{
  "num_hidden_layers": 14,
  "hidden_size": 256,
  "num_attention_heads": 4,
  "num_key_value_heads": 4,
  "head_dim": 64,
  "intermediate_size": 704,
  "vocab_size": 32000,
  "hidden_act": "swiglu",
  "norm": "rmsnorm",
  "norm_place": "pre",
  "norm_eps": 1e-05,
  "positions": "rope",
  "rope_theta": 10000.0,
  "rope_fraction": 1.0,
  "qk_norm": false,
  "attn_scale": 0.125,
  "bias": "none",
  "tie_word_embeddings": true,
  "parallel_block": false,
  "init": "normal",
  "init_std_qkv": 0.026,
  "init_std_o": 0.0,
  "init_std_up": 0.026,
  "init_std_down": 0.0,
  "optimizer": "muon_variant",
  "learning_rate": 0.0196,
  "lr_mult_o": 1.18,
  "beta1": 0.95,
  "lr_head": 0.0114,
  "max_grad_norm": 2.0,
  "warmup_steps": 200,
  "schedule": "wsd",
  "decay_fraction": 0.77,
  "decay_shape": "pow",
  "final_lr_fraction": 0.0,
  "batch_tokens": 262144,
  "max_seq_len": 512,
  "doc_mask": false,
  "train_tokens": 1166000000,
  "max_steps": 4448,
  "dataset": "wikipedia_en"
}
Each number is 128 + 32 x the weight over its row's rms, rounded and kept within 0 to 255. Layers, rows and columns count from 0. Numbers have three digits each. The size before them is the row's rms in percent of the matrix's.

# layer 10 MLP down (transposed), 704x256, rms 0.149, rows 97-168, columns 0-63
104:105095119109145104151122126138107111069066101202108146099132154167144228202099094100103129065092136103107140114125119121131104138182132109117090134095119069146155170121138091159120105156100124
090:088130133125174088195140090099100128124132086164145099079119108102204161176164100122107159134152153105157122204146112123086112113096146131119146112125154104146123177098158143193098137122129154
099:104126177177120123156140174138129135157077113124131086178147140188135129202100118116113150111093104112149075190165110137152152098158127114093078133107139135113125100134149161117164115075150141
094:111162065188069147158121167139132079132189105107072133054118129166139074157101105101106202043184138089095143152128164144091150089125118084084097151090114091111138069145114091125135085061164118
097:141157126196145106098150171150146224096112106111148162138184131112055126129119062175081096120154086098106110100129160098132138079124094116108068096122060146161081125131081169120163136149120093
099:105125141150117136124136149219177118089175177098087123143134111159122099163101062146136151138170124147115144175103128146145148080110181123133114109103165160136111160104162121150140108098165138
090:164174104076105117119205095179099133134117113153091077129100104137166119124143124122186111126120113085120153142141116139106136122080145204155128149152132153097126087198132123111108069094126126
094:162106121143112109164173152108118111126144147089090156137103093088180164172112128098096130133146106072127105139046187145153198133159089149141150121080145165121138134127144079156096135152110129
105:105092118131112136177074100114125073144134096127102113201158116115124146123169096023134086126115125178152146062146181166065154168115165189210137136134124134114124158116081087115166142097064113
097:154077104102142160153142153134194164149130126124071115127151107124118168111119174103115064086066152139156172122146142115161193135165141061093147074113145189105144104138076146174123133138123128
101:113105164191114167137120151074119118115146125131134137111144073058141102124160138164133174161106163151152187124167153144116111147079130174106097167110071126050106183128109030088149125118112104
106:106118130204157113168174195154093186111149109155131175105159111159175083117124118063185152143109150156109191126068068116151112105074102161120140085119119079124182131095131183109140140080062146
093:161151112134109113091139152167123142116081149119126144122118108150132130079095109094081130152173166115087121107123162092153155109176082092117154073135062130077113115149166093096164159128158157
107:149136108165099122152123174174114067129082137161123124131119141081124169114115180156111147105139170109137099091127160155126078132098157039142089125172096108150159144112128098112137091126170123
092:124143111117101157108107158170143168154098082189154116142090059100139120064112154177079106152171104095176123089177111091123111200159156143122117102085128126087092158171129195135138069120070172
107:072200179117132103122067143171112103145136117136176158123133133070112118140140156142109167107109096088117144087142133096163126126141105106146144143087180128151144132122076107119132150122137154
101:170105095150163111119137194145120160188092139123097114105133148154160082136116104117091101146137154084121196181159122098109091139169146151117109159116115077100182178146055088130137140151099088
103:101104139105136096153097139102141117148137141099176102088083130137131114149116088101124080103185139083164071138121123119097156121143112145129165102159187145212056173147085088114123163162134072
097:094109111109126091126103110093103099111118097139200136155080098191100096090117127099152073112131163157118125159127112078154091152159180127130111144115104185150095115136099083099159124078113147
106:135190103144107090123163188129180115153123077137117179156123106153080099110125198110049149115168115144082187161126069146159139128122114128151174098106108134140175121114100136108055164142145118
107:094101081135145146082142101074147091090100128071170173068138127135137195108136106080082111112027182153138093080112090176143143155117164138167081096091192087155152134113076150084131133130114142
107:110079085115101119127114138152072148136121124132186117124136140049147089078073148112139070108169089116134144153154168125143144106167125152144170112199111164215107131109090184104151147208147122
102:095045112094159135132084102108155099155155166106169131094144098114100193094135134131210187161143124196101202067089149144164126180150095118078101146143119128140141105115067137166137099104153190
089:061174159136145160125093095087117134084087118092131157144078175151137116170129151118162139134063085150168145165150104125112121083167099163103140166151079098159069088123146108082143178089113127
097:129109122122149138123120121148132073132213133110124155163131136100141109111169122104146094109119113135143110122099146140141154164120117131157132148110090090115127063144141114100103179127133126
098:103128134133197102091093128152124151118098132088113170096118125095132118141105149088115073065112126132162131127131098140107162136114188123144158150104086182163115123204093087112091164171123184
100:130156146106212126156112116094108134101114147170128099133071188102117130171133077106085118134114126142071143087143143083163117067164157107156128090119060152182171109129091083104182172119150143
093:176150143116120129122106168178105095132092072092119139155088127137106078111162143119132112152144097137080141181121083126145101096127195119138163168162103095116093152076149069103147116152066156
104:144112112103169117149140168124115111107085120134107144090123090135119136068139083171116125142144168176145169117082115146148127120149140106152172115150126084138133110086135161169136130158164121
100:102134155128156117170114062108083135069166116127151146134117141085103123130073141130139149104148146152078127118180105152112132180124090137120184175107163083156138195117114113143105123149051127
105:093097133142136114073151147182144129133063136178111103122146170125090146102111043112133142114129148114121130168076111110080140133160118184128116120084107173083127080135132110133203137108108102
101:146091117098108177117173125085081128151095149099069107130117105097182150086106204168126148109105096111095164129136159106125132142093128171127195168123064166115148093104083199190108132107149049
098:106137080138129060147076172106123163114099176124105149110097138167135058127123143102063130224118144115135095134190100161142180101151105137144149112157114114088137083094121142212158117136127162
105:138166086176125125123151118088156113164166117095046114103164181094116111112147116132106130114112108062089189088120180136089116126086147073131117123089138108110131186143110170114174180117102122
103:123117075156141159093075092158184114085144060103072122153136146162150133149129183114141152155158115114099169139104170127155110131081140140125177153129138111146144133102137188111125126160100170
103:106097131150054162110169165085163064053196144061104116156117131101077155154098131135149113148087099137122115223135109116131162113059113121048161142170124130175086129137112060134107118083094161
101:154171161115077070107072095156152174123187089148073104130169096151125102080134102161104129143091118103139138161074118079143145142138122138068138094179131097115060120150113128198127131205100145
104:131137121122147102145095091152103164126112132149133125115104164151167158134167121161109152147142142204120139095097116125088099083136205078109093135138174136122108125151061118080129181119117138
094:179159165066172099084131120120159057113115147105121135096073072119162099171164123095108085064074164079142202095072114127144174166100154134135119095135075138125117133126118131118178140138121123
094:099136159150138149128131137111143127166167089152160069154161082104116095103046146164188111175131149168139084140091132147100140105168178145136125145135156139132167093115182123164093140135115209
097:153102060118128099225104111136148053128105132113135117185179138139090133107195155123100086104171109108115122150087130128171128157121154112085130114138140137149125146193138139184152127172074112
095:077091127085149107121078135099161166080138104102108093121094124091122085171176089127127141140088071086062166176154094200118098173102077188134101133157048133152142133100120121139155099184183114
085:189167139139082142118199103128144139098141144128135120086131057164044128110076143116114117132078181064134088121145146093154117103138114158115134084141156146157109079177125132112110117170086067
093:174129098134139124093148136124150140165174175108170087148117048158097132103125135123148113119117124140072130143157074077128155056161203138139106115123083126104194065106140153118086134170119120
096:196130089175110067112074110062143072149136150150076122164166122105088188136142150201166101146134141078069083126148126155130114109187121118176133131166162169132145117087154191144078113157113132
101:130175105134124126147104195122173122073113127123098124131150149157104125156113123103127142158114097150066163110127093153120130144102152178148120146123118093088144129075123154115134132176115140
108:095160156143108135136084106153118188114128174076138110165170157172152060093164099077198154114142131130084169166159217171075129190119143096137066105131156118119133117093071139156110151114130151
095:103099145110110123128160115067168144114147132132092119123137107141120129138091107025167144158146137126185161113124090095145085086140182109198209167087151130126108096163111140086126128146133127
100:149118112110092131096114184075112176151094153133136082138149116153107142172161111093166105081090118113100048162150126189118188132135089152155149081086121152168166181120069142090126132117139149
103:123069113166181106165130111136092145121125078108139113174108108144104159166141118063155128159132119136084149148153139142111152191092131141115125074107074154078137097097086132161200153137095098
096:109205132131154102170102121123161166125157144164168095083120183072101132101119157185049084149176122168113119105081117143137140098088125186088181115129122114139193146102148083153129108183177165
098:123077079133123145105089085089164161126110174137098145203107105129114086120131115159134075087140145142168137112170102164103117129104146134148097138090121156163133106157145128071158135146099198
096:163110146138122165142117133155073086132132119118198092110178150119138168114151139141095120068106104136107148090101139117141165118126105108110096177200076074156108170099150118112128122128073119
104:138049118122082128131135181144080071122138152138130105140056096153128120158122101121139116124156115119156092108143084103076108116102104122072150186137078095084135132122149095120121126168174133
105:100156126115141107110114099156065100081059073154138115136097123103127162140104146156105093084140150151143139075124092147131118148168137117118121071137095143174118085132128129116124149108148115
098:137060163104148144109137136076173146138117110152112119105075214094163092120131086114151127124082182165146088136133115150175141117091114160125074156110103136156135180078144138137093180194067118
101:126199139091119109138112135157142141108118111107124183135130145106105061131064124123075117126125132109182153130139106110149155109124140136130158143061101082121096084158122144111148156209109146
092:086147115224179154134130143129134107104099134062116145138127124082119122098047121134119122084129128070118171077125070099113138091125189125139115154152074168112173083179161137076113153124098126
100:106133120181106098172108087126120170114139107130167066084095164132057171122187134161113151156143136125115137118160099071127172125083112147086129073125085101111101152116185097122185184125162118
105:078066081143142189119090119069185185138113105128112155163129054143114151145121110141170149158199096164181179096133139094109101102094150099108134121145151108196080110121146122164085124101113156
103:152201143116131091111174169085126091137184076157108103153118141159136112134147104121163101166103122129134156185096103175126120105105131084020103190110098169117156144154078108119189149127110119
099:094152159168157131144086119161147083183149117102152115057133134098156082104128123124148135134153114119117173129112103126137088152102139109136093103038098122108098113133131135154110119151116150
105:164131164139067115152052120085153127155097132113115145148215137169127171127131142103147102155176100091160126138131086143143110096116120129183125127152129117115150148135125122142126138073096115
101:101149175157123133176181129136109121116118115116125077128149197178176126126131130106170155109136176122156090104109158100175117179190078137121178095137109126118127152118146143165100087145081117
096:120144122098134117175145197097108164121108135083136128159121144061112115082161128163067144187113081105055162085087180120065204148130090105106106155096141140204135083119171132181120136065089168
107:096112110156142108133084105108143112103145174064114128126153097142099142115129177163132080165116127209123155094141149166109062139125086088101123083096140121124152114139048106164191133093067147
098:103109155114156081083131095142137130137121177119152212180100084144147133113155144161121174181114186130099129138081130107134059138163123100140069134161161145112134102176129104163147155155111093
102:132065118107141182183143162175154140106110141166104106157189157124125080124105118154132147101161138208130114085161118096121128087122137113147130088107140167190108139158137087156147174118130129
097:073129114073085137099145107138210133130111051124096119150106100167123135100130116143134123113159116135099083133116128119114112157103167097114092096083085102173145212177072095162117099111082177
098:092155139164145148104066115147174117141147072170129112169152122136157120139166150130099098136124140076075071216152113097153156172152160127130156140164117153124121127120177088121144091114140098
097:076110104168125172092119084102106064132068116144079135140101129151104140163089110157136117120174125136165145226187169131111135164090155094126123112153087102114132118126156189171128136089088123
114:124101126135096140155255128161095173153125130091139138126117159112142123132113255145145196100152116114192134133128145154095108128147101157110153105125139125084144118135147092127106125113090113
# layer 10 MLP gate, 704x256, rms 0.234, rows 98-168, columns 0-63
101:125138101109154137158173127136108152114113143130135188112117158107127086134085122120116131113154104137195143087116153123123086109092173212151085102139170092128123135163074105234143080078141184
100:122156166043118111110112093174081132120187145125121132133180106160102100144091139054122147120095152123169154204068117144110096134148100174100134138190151132149099151118137119132099106126093186
086:113082157162113170166131128139146102154094143193123145157088161144148180084113146059177114112117146165044130124097111136084155106093062185158120128121234175074141156154142151076123119095123127
099:140152159108116125127181129153156157105091090136132115120110085074093175094082067138148131139133135024151228140154093081091163151024162122097098074130105147155125111177180160160100160065140118
095:156124136169117057131086152132142095111110112178168154121140186115136128143133146097105141118111146167112037133121112125067160130114128092115150122128094064065153064143123160081132068140092185
089:121131179095139159059204167168108154131149097093081075162111160145119179181193087117202146070120146120125126148117121133098101102139139120141113178161125174138092082159127135143146114165126096
101:120113123155113130167071113148088157133138138208159151140175163123164109105110167141152204100121095080153154096089132072163099105167091119092176115155157146109082175087154107168116165119168161
103:113111115119102131100154184112150107114089130132143135101128134142106137122140141147082095101185130062083136048090128178154172090112114153178110086104165083122128100166126141125130164151134162
098:137179149181112145157071140110114126171064107128132104183098134097100126103133115181148175168117160101209096116110051092151135068140080122136120138101109138180154096127142111123149172122109157
103:125117112153151091130119127119072107106210109172133123150096168040093076134158073045141101080120145119106131124132120064123132119140111091160107113119108103158083204101135186140146172161110173
097:108100179132177115148111133107137161149110090113121126128125133167184038109148180073143090138164136144147087168105168112151132092140146111152177097074089122128143056103127169105138096112126104
095:101138078130098122133136089064120152156182120117191164105142121152090126141144173137131078167157103158114130123161233191093117147107076100163075181112145111159048203098073126081148105208104159
100:145160120179149162174148112125182143125066164111121178106211168142127095145151122170146144125134100099091119162127178142129174123163133189198112062149141134177133064105130138159088182128132154
099:114123135134129152139116134091119197159174098205120051130071068151050157132119106208083117053093124131131063127112132133096164106121132142144122088165154177106211149141090151131157184133070151
096:139164176182136144133066194136101157169182200067077172142132125125099087127084150139153159183150098118156147147112152109116157127115123104175105147140105114135121132123151127085171076167090174
101:100133116097091116083091127163204074129142149129107141069086084153107129165238168143199182135179076107117128133109140100138096097108100167130134132107148130116115164153149116184107132053115092
107:151113144123112173070139108108163109128189173122119151107197107104101129207104133141200133076064153086121156082079128112166164130107161115106064142101121096068148169149158114124117116090092153
097:139137134172116104159118147040095161104105121137163117136146127207113107138174166153141117143126122130174128148192151094158119091117115189138150103125089155146043118106090177153140129147135117
103:073150120156137098149074106135205121127145179048099128123157154104097154077100099079109155136154086131138111153124153104125112119147167121119194097182110136101187116135156141146201085165138135
106:111142119111189118150145141114128182162142140105120148096071144175132116105082123115132123161136107094161106155168143093124193096109148125141143108184178119114131153154107131065053202184133073
108:098124146109150155127165173150169106156149118138097061167151115107078175134112159147137070111132149128111141141098154091108154146143157197077113129153137145082129103161078156120170151188162126
101:109120153125132085132116156120159120116133134128203136104155071144078117171138078075191127178186104118124107196146144150136161113153136144054139108102145174116122135088125117154145141183134132
089:143108147062118131111196127130089189145204133096116159112122143148117055179159144138150182107091169066144130133194094117117124101162133111132098130136088160194129159134122118128059119171174117
096:142050129138142182111112113112130131140127103093143086145115090109113104106118129091124103121129086095136155122186156105074117126135162129125150167158138171142142055094135120133126169095097138
100:148101107132155168067119131212117087139095130069139139112164166171115142177146121203112137166087135095139119169109062120145049055130140152108111124132159151108096103164183156125112104075160174
102:115137143153145152124122170100164121170136136144062098148113142119194082098103154153178142141081133127148146152111112118083130081131064168139103121131091088117098163078102112081130094115102118
091:164114105137159077097139104123123137100090113107091124071145145117130108085163074109095100154143166128163078125130148139097105135130100143100126112129174152102081093117135083145071145160090084
101:126137150111115134127098078145171124162071081128140077118101125150133108174155096166101149085098107067111104155103118103140131151162115118149099121142165207213151165130164188097134198114134119
105:068149083113100114104108166104116138096063127157082204107098104174089112136129096145181165135184131130098174090195131092122184096214133141092116160118113133099125117164172148114168093164129121
106:100143112159108144139144081130149083129139144084093101084114134187138117155180128131064148137122110029180184085139066137098154075136143115167186105094186081088134087124152113137094154162146136
100:132102097161073122196135129159111171113160113109161181145103091095093162138114142143185100137161117127171125079135114099137085112115065106149205169161102138104097127118123123107075141130169116
101:156148166170135128107212131112146129115064153148149143132123059176104115134079183099072123131150172128131115130142096108136155180149123174184152101117087104140113131160195127125122128086154060
095:188185131116156122156092124109163141064130099131135047146129132118073137159135188153146142118107142126152148150134121166132134127125148119152117138153143090091111132133173164149169087122125149
099:082159101163140110083108173107109130156154166128142073205117136132111135104188077128128146165060185107192106081168134085045121087178107077097106141110141152149093128109068175160126134153110137
100:143142107139137127093169125124158136171086132059142158118095124182107161141136145130144141136167124125107178086112094135088152155149123151140121162048117120160142089131134162149079131104202164
102:092118122199125125160119125152155079136122109092101132133100149142117124101123105142216113107113168087075115083084141143134148158133113146087150132184150148152081135108197107056089113184177199
097:129170169058139137092086092093153080111122083185113101146112156128148131170093093118144208112111099095124112121141126152101152080190090076111161099145161117077108139106192133163176147114053178
087:145134105108100155035143128142144123080115144148083109118143126093152135162099142136194099099149121072154120154163142115159175154138133132150093104168083167149179077099164120105185179114128139
101:125109131140133174094110090095182093156128099100180155142221144147106126178104112120152076073130113099103183112112144077082092144163099150102082147191130087136105110138102116153099138089156167
098:155080100134148121131130147117172120187146069151092099140147124162146103130112149133111151117097114068088145159163120106130132123193099105161113075104113154162146158151100159117131227135121140
096:162141089192086132082074139145129104177149092070091130119121113103138130159139136074121105084056116148184193127133145118132163117062136134131096115163154162132136133123131093066152138147072210
089:065118098172144164188165136204095130056137137135192118146152093124155120207113143168127112153107160141084052162098106071106185127089108142091131121120092135159107147130155103114108130117125115
094:193161105138188113134151149144173185186126114114082099146095084091146165148103128126162089127150138062138138124103139111173141143089124145134148138153188114076173127147173135087079122160082074
100:140195106131127152140069102123161073104179120164139066137145149153093120133110115113155145104096139184073097135162072118145118087099151081103098122153073079094159150099104161110125088166185124
104:163120145140124112164147192161190069047112077149162137167161094104164172099143101144111169091108116082105140132086119154195056092113147169132136127051157181138129158103142154131121132114065109
096:166112124136133078120119163120139127118114140098116153133172151151172088119135132151168150098161125086073087118082110153151115161095194112113193131078153142134108171078169151136139133147137142
098:095145121107179142191112182105153131158138107078153050144162150121145187098167130112095159122111143138164165190112104119136103106124115121150169109128119141121117120110152156111165099119153115
093:182156099058089132137083156068160118081077174168125131103217051195167080166135107131099087109169170097090089181116093176135124163087114075114229087150077180154145145115160117121118134152164135
100:147105104109174130114135128130100081127146148095114141166157118150133134175111126184120124117090135111129151112137075152135079116177092102168182145161152072159101143087139150109136113090119167
092:085133153160105051124123137132086111144227136078132087104116176090144140113102139130163150088163097097134127199136105113133079185109146118137074161132096158147109134133173165138117150149145137
096:106085073104086161140131128129132116191158150095131149134088121170083141192096097099137113064101135161085129094140073067181140138149078145179136144089101094155138091093140096088087137190178159
101:140088132177080135114143134107147183112087101103102132115148102154106110152154079154155107086161151143120177101064134183172148147116177197082108149193161108134147183144119130113128108101088177
093:126117113213153099142087135157108112112105152155125111197131118143139129092159114141119120141087130139113111170131101067080155124139137093152217152150138074124129163112151168161152139098143110
097:142091148112151148185115107156093127127119113142118120174124140110117182147114126100166094102143098095131168115101146140145119121136130115107171102108178100187042107111106127052164199072158101
097:080138051144126106099112153166092100144100161142157126141208135164168102152104120167158094092163104125142144140129079102073180102079102143095073133096082169084105059123135196159104124074096107
099:076080120127121060144142145093226149105138108100114075175110105138097157104143172169152129071113113144092160143199163138096181155140152121152117156065138119137156169104131151073108074085158095
091:101128125173111150113139096123177117117110131058158134137089118163055118105099179118122094065109147147126177119096115113120121132102128127118154169172155152132180115174139138141092126159133088
097:107128159185118104144154121055102105141129200065097093108109088104154170139127172069113081123166149126124126122199116093090108104116158154133109144095122140174154142128157102157174182131195125
098:133174148171120094067108124133124118095138175129122140146137110110062087119165162143134123181137090178120147131152147120072184085156101114121138125106105101086188130165096166126153105154134072
100:173117163161169131161157103168085146118153113130133153129203058112139096136105115149197187156157061088104147158074139148156116112093175128113199092116158146114076105111126104158140082132176146
102:169162187135113107094073144176157066138096115153055117128135127126091170174153178067183145152148122078116175165088150147144100079164116108084072119170164144120167108117118183135155095104126082
104:100088193174112145155125092138132142161146192191160108134181095091140126138119130155083090080167077109076147078126136053106069088155124161159092076123082117110092052180132119117155147154163130
103:156129151120090157136135121174134112111100131156136164108181155117110167163108143136099167091185117144118158129160117084108137128119124150140056074162121085131145151149089051141129084114142126
102:156152138153113135164133117164133106120132086141089107134097124140162177137162160156082122143173102157214112109090205175154134087094097114105152127129099168126134205154129115103192117147139144
103:128166132162087101134122068118182157130155162081092140151143080110099155134136088173121125102143138120085093069132141166200113185150129103145131111127155130152091163131084136181188124142126122
099:092168145152118085149156151139177148139183164125140165187115095130117177122135162180096137105107111104114152095116095073135136151134122180214110114109149128158140091104161166147096129129156118
103:127092115135120147111104115133109136094076148130125120134166088177143090077133108070130139140172135162138110170150116116101055092115140139168121054142106132074126100162168085137138089105166112
092:110144138170112116161104164154120114149157129194150128083146177103073155154131129084102089140106135170124157210172127144138144173187111128179112123101118197129149067106054120149139149106180119
100:102131177131149123158122126113159190143122135044104128163100117126058146143199082121096167181170133127176124150145108119119111091127088156141133216129109152109124145149111097124178162144083098
097:138122165131108101141131101144167205106089104100121169128150066120154110101113123121103103216097155153049136085114103139141157159082137052080105181132134095144109123139131195195089143149151123
114:213149084096131087150163135161076093155135130130193088141084080073068149158107175143130159128103106167102092194163106107119167195110098123158114121169163097107126153140119157105170209108141147
# layer 10 MLP up, 704x256, rms 0.258, rows 98-168, columns 0-63
090:172139147112082101122176149128111120099131160152074117128160127138099077106060103142130130136109152090131121137096138162163135124106051192143175137141121147151171112122124083145133112048120163
103:124151146150117116188130147102151135102125123161171107129115128154120122141167121142131099063191113119191039096145116139161114107148160075120190109110107157130142159094159133106135169137111118
096:144133226055090125092087100147132150131143096122129139158102091089118114150146094146130119166130091146152122122128100129141100209099122145143164122138113135119141170076091155101125132087111149
093:105118129087143134178178085112112117131140226133137121075102111128153118122076098119146122143186034070110133081143110129073081155087063175147099159153172138147080096144182131145154104144129065
093:079106069105122128190142138188037052148107119119123145194101114144119146118207074145115124064087169139187136131140088124097104133159103140133122175127101122092091140114145092082140162153091140
085:124103159085120102081133124126148126120127140094109142140083113171123146121157110152174138094115127133118098106137094134107127150165162120138176120108148117125091115140140155068171113086133082
097:119126107093104139137109108135098108215154091129164146167064138079066151121068141083079115112166172119126122130138142093112139224141174078206054149164085139079092148102148161145115139167090126
106:119141146186141166100127158109115145152128121150148110111193145133138127155110129150151145123074134118172133195098119081165070140112107108118121116181128139149091103091153133227158154128174135
099:112140097128193106195045187102142091163137150137122148127101150082123131171129109111105170090103170117124146174089129150125135116115063106195141165132125162122171119086063125156082108114133096
100:093057081163154121125117084131170121166153135087077124134112188075163137136144138107109145093091161078068145113146121065104181199082137167129170112117136136143182116093151105178106144094157140
102:135082133090177072191187127154073123148143112149143154158101110113146138119087137125125142136137072131129068088168103095039071100134139105131178102125132127108088138134124112140122111127101134
097:141136194120147131141095152157158096166172177078144109094075103114180139162155143151134107140099178121115135110143144129127122118102139128092142093112122181143118119054102138152127104071058084
106:139123107150133088108139150179115099077133133099136176085152177152142160097101150056146124124121123121082072089110116126037120149082103135128125129142166148147130096154149133160137192108136143
097:180090104092123131122144208152079094111080086160125142120139102131116146147147162122103126109130110102177119151156150110115126195141044174131135100154155150043099120091153120144137060109076114
107:125111145150176088173186136186146106095150097145128120181083135136172099116122087101071159148156071117111198053103099146089082167138155131098091140126133107141146086146177091088186094149133101
104:080113136133166122175197137084112128147144158163143150116112110169142155118087129159111152114134097145145172127134110100168130141142074167141136110168123117086170108118158118107203130114103109
106:130113099068136101172094117143131156154081106145170074137116129114137118100123095148095123119198101117107200121133114092077144152130134144178175124145105174110106141117134160154168072175151106
100:121087117153169102084129160137081154134121108136129193094122127127157095120148155122141149112155111137125192108102154096129122085117121126143146156156135093126140160107120168068160159149156162
108:174165100142151102108104145126167097128185112109114073131118195104117120073095110056112157150122159181092177125057203116128090138152095115105122152116115131164127158154169173086150122153173153
107:137138137084149129147156156059159078136123133147105103094152114119143085214103146139174143142087163187105115136144151129157092090159110154093147172119134127140102133145122129146075161076154158
112:102121098153119105109144232082165153144172187114115140130150192115133168093115083147152148104158096139162100108128154165123125146143074123106108098123149127144118121133129124128130070170137120
105:119115129176104119098180126135219134131168110151130099134139102126112136161142130126147144108152102082166044166113107103147190144133105124119128126109088103130089101129118100097111120154086068
085:144090130113126186153197131171073107130099203111117179116171116130068134177118145082116131141148127097127065102121114137125160167129110066162145124144105161085202144161101164156150094154169165
092:101072116188121164130089130117115148124121140075184186056110139164088164171115126138099130145144183054161161163116130200073143148160090126118145157147151141173175116141129114133136122159124119
100:131163100126106068107077125132144098187114138116079176123149143128124135106070139126162096119195133136149128130136175100134144132094226135149094134169109157124207090141144156132138153147147157
103:093118111092138104167098177205105130125106159140194142155128112186138129131183132172109122137081179073119166135120112111145099159140064134100157143135109108153101122139144067151177138115137106
090:222135188108153092126147074135146096139109134068171154168112117062169122102202133132113126091088063129090191124133141169152126138103119189173108138100096114113069099186126098087123162129117201
102:146099159113106131154096151139082147124158165150068119143218145099094152096139104122096081132134162162137145101126183125152052145129133090183098148083124094080114091138129068123189115078129151
099:091160065109113144172130156121131140121075131078109095082074156150191132150159132161118180137051086129088083056109095079133096149139120137100117133146135113169131136093130129113131156099119164
110:049121121131104092055101131121105127117121132137145143116114141111124079105145130168124166101176175211054138101111189098157122076107192121135127196146130164136143132104114123147188158155128152
105:100128102111124132071122147116147118140108132155094136118099094075128174136120169082123111124091128171138129121120117157104149066081144089106145129108109144110146189095125182141137102136099132
099:144120109069105124130163067111086139194135151138106139104136191074113114138199085133159051148091117180147107136128108120161130159169135130117091124146090114157131160125137176107165123148177180
096:153132159093103100228108081130130127105162140130102163124128107100078147152117077141111175098118132066155129136138143130137135158108133122161139114114150142095157129140133125167205115120143108
099:155163144140122106123061111125148158106141059130138066133197152052116077086149155140141149163168165114125146144177156108145180099160121151109120157103120129191134058130068136146123150119123136
102:117129127138107128175087093119092157171121148139114082093142126173183123047070098134105130061118101076061102167097170139143121156141182139063014122160081143081147161130148134154110093153101165
096:108173098136113166186149124151193118095142063098208139126112138088099167140130147136195132182131140115109066087131172126134151196078148196103112142165152113109126131127140174117150109088135124
101:110114181148161098185173157128128138123097147130131115168203084161159116149140134126104208175152155131202118158151093144176107101185120121122103109099098105067120196190122106121092061098179124
088:137189098105095130107135092115141108099126079153096123158092158186140138105123106126158184180102093125099110162117112065173143131178145086123143089168069088133115144135159158086134125199124124
097:104091145107086092132104152119074152138132156160080146124082088125122156080104120157112164100104118078132127104129145139100114127162106085070091168136156155129094137046103127119066159134184095
099:184122154210122167102174132153125102178144111110057176099147168079113121110087106083053128170145076081125135105143107145088144027132119197169099119143187123066108088106104105105129201155184133
095:078108130135152096130112133154122172156142150055176128118179138100140141160155050047150114152113115131129105107177178111118098107076180094119174139097083132099106147100093155097095101097103131
087:091152125089131156139118158171158094114094111149130146059100177160171104136190122122090123105121083124195171113162069122133054155190112103115088170122149150114110149131136120113205148145188078
095:120149151147159086129144119202076120130174111128101126084109158136138112127127123134114167097200113111092121131141079117116152149074107103110121100073176133097077162117144135113139201142148140
099:157093086109153141135141140141143148160139108102143157203175134158111091128096099143126084080105146125086167107098129148108075143183133063198090151133132213093121129159183138122077090189078116
104:042123101131165132150162121149101156126121119090125152131150114150086100143139101166174125148104127144185156114045187102112094137182162112123117152180164038077120109147187098127161135159181164
106:093138045139159175135098100143135123150150121155153100115167090133149150124186113113101101122187083128106148095180227140121112123138095147147183096187112118102084164063116139114080077128133175
095:155169117092145127090091156141139083120109126114108109099183151131141153145157138065108143154114109135087090138099167119108142064124116145145180144185143106132139110124143186178149134134113133
095:139068106116179135093097160103159122122095153187116117137144113135131109111095116163073107105121165184071090103148152108148093110107107112057147143104132127104087075120190125102130110147114135
102:148112122073152164152135124105121131176123145167105150128151155161107178065108175051094117122158147164153081107142094147087169081113160148156132071105199155128092126179118146126107142124131065
093:112151169187099145130147111111091178111081149190124159113059069143119156136197080067156172149191099166133102135166115163147081119129152141183132115054133109137079129147114122114155163131147108
094:088112150167127123100111090131154110066183155114124099168139133088114137134110067137083194118083155079120132154123086135105102127110154150137119114159089138047080079139141104082158153133169108
099:120074149156133187157101098134194144140132138096120138089098178087138178138119114136157085140150125147131179120136103087087059138155179164129100166063160134120114156129113116120160160143126128
094:167147141193118102135150145059146100109127143124092117085142161095086145153129120136130123125117158182124103137187124112189187174118153107122107129155151160170113095125127132105137075131040190
104:148088124136132164083097111136141166107148144185133150139145085135154139139103125127128154139149131127108144119146055144117156144139126164111156119147174116081061148106098088131144109099169111
095:168112088134159142145085124061117135124169124155141113094145107131137106142130144128161113158137166144109094084109135130120146087156156163113117124171125139147129090116177154099093143131147143
090:103137196121062089129103092177069172139147149131147059134057158114070077104143092164101154136113103123114106109127105162110095126119125140104139090102123117177116112110135130137127114172123135
092:149120178146159082108114135138133166126096122163123127112117148134123124201142117133189114136149161106115089054136134148159146182060135110141157135020162141175113200139151086170116176136093147
099:121125098162227088087162136153088138204135142142157170123115118135115035063120115084115146096086145158095223131149131153093071094103077133132179085159084100119120139202169093115103150114158096
102:121133113176116142145113109093187135135122128126098161120173168147161104105139057149132096105063171150133098084133124140206155124188140138158062107062138104107094103122123154113113168107101153
099:107143144137109119093086132138082131181152146118141117102113141148148118135125127107109109101157137099157105127069077120193166135156055084097091179105080155121163129154136166077180155139134137
102:113184176101155071109090142164179124136161127131129159081135097144119161160068156124137050134145079114065136156095094135151174083132126121091087098094109177071138128143117138151116122108126127
104:146074173100160131158153143132119132098170107142110147129124105125145173140107084146112138138072092161186165130129126144175066116158106134109109132123115149123128115145089125151088100153091116
098:075134168160138100114130111114185128075099144097192142163151143118145098080142149141100117089146153115120148122136159124143077170126099137127111144151084111156148118093105161076151160154102157
101:163130125126150140138102163123115070154127114101143092199134128162113164123075106091112099125154143125116106133169095159110113121111137142079104128105117112109144112104099035076180131147183161
097:117181138125141084136103095092163164053189145142156160151153114140113113132152109123166169134086131133092136153169182165113084132119094110137148082104111105114064135119126123099162170122164108
099:199166117170158146130125128140123122147145135104128171104110156070176124118090070133137160121117114153176095175109134119100148156151165137131107118124128129083143180110146147137066100138078141
100:112149170139130098081158069169137121101167154122099149137128128147106158138157105072163138127139153143119156135146111120113079108064061210154088140109132121164184157157168111115198153108169106
095:091104160116084110164114141154123136157193155087115144141117152090147136109122091108134111156112113092136118096106149139172113185084150198115188126116107116106119136105090065097080137186133102
101:101112118132103166091149162132136158090107107111141188136073133132133106148119172148147106090106081107147111121126128113146070144157119082134111088115112068132140122097106152132071133108118136
097:090150054116135098078161145083153157175099141131153061154061208160139181093128189139139084144153105106124086123161129102098118159129166189096083085130134119113163113117134101135083173177152179
123:144169127102068160113212084215164152146191098077113131108148122118079157034135142136090225171142120136154134132209155106101104133108175120156103139152114097091094172152109106149137176130084190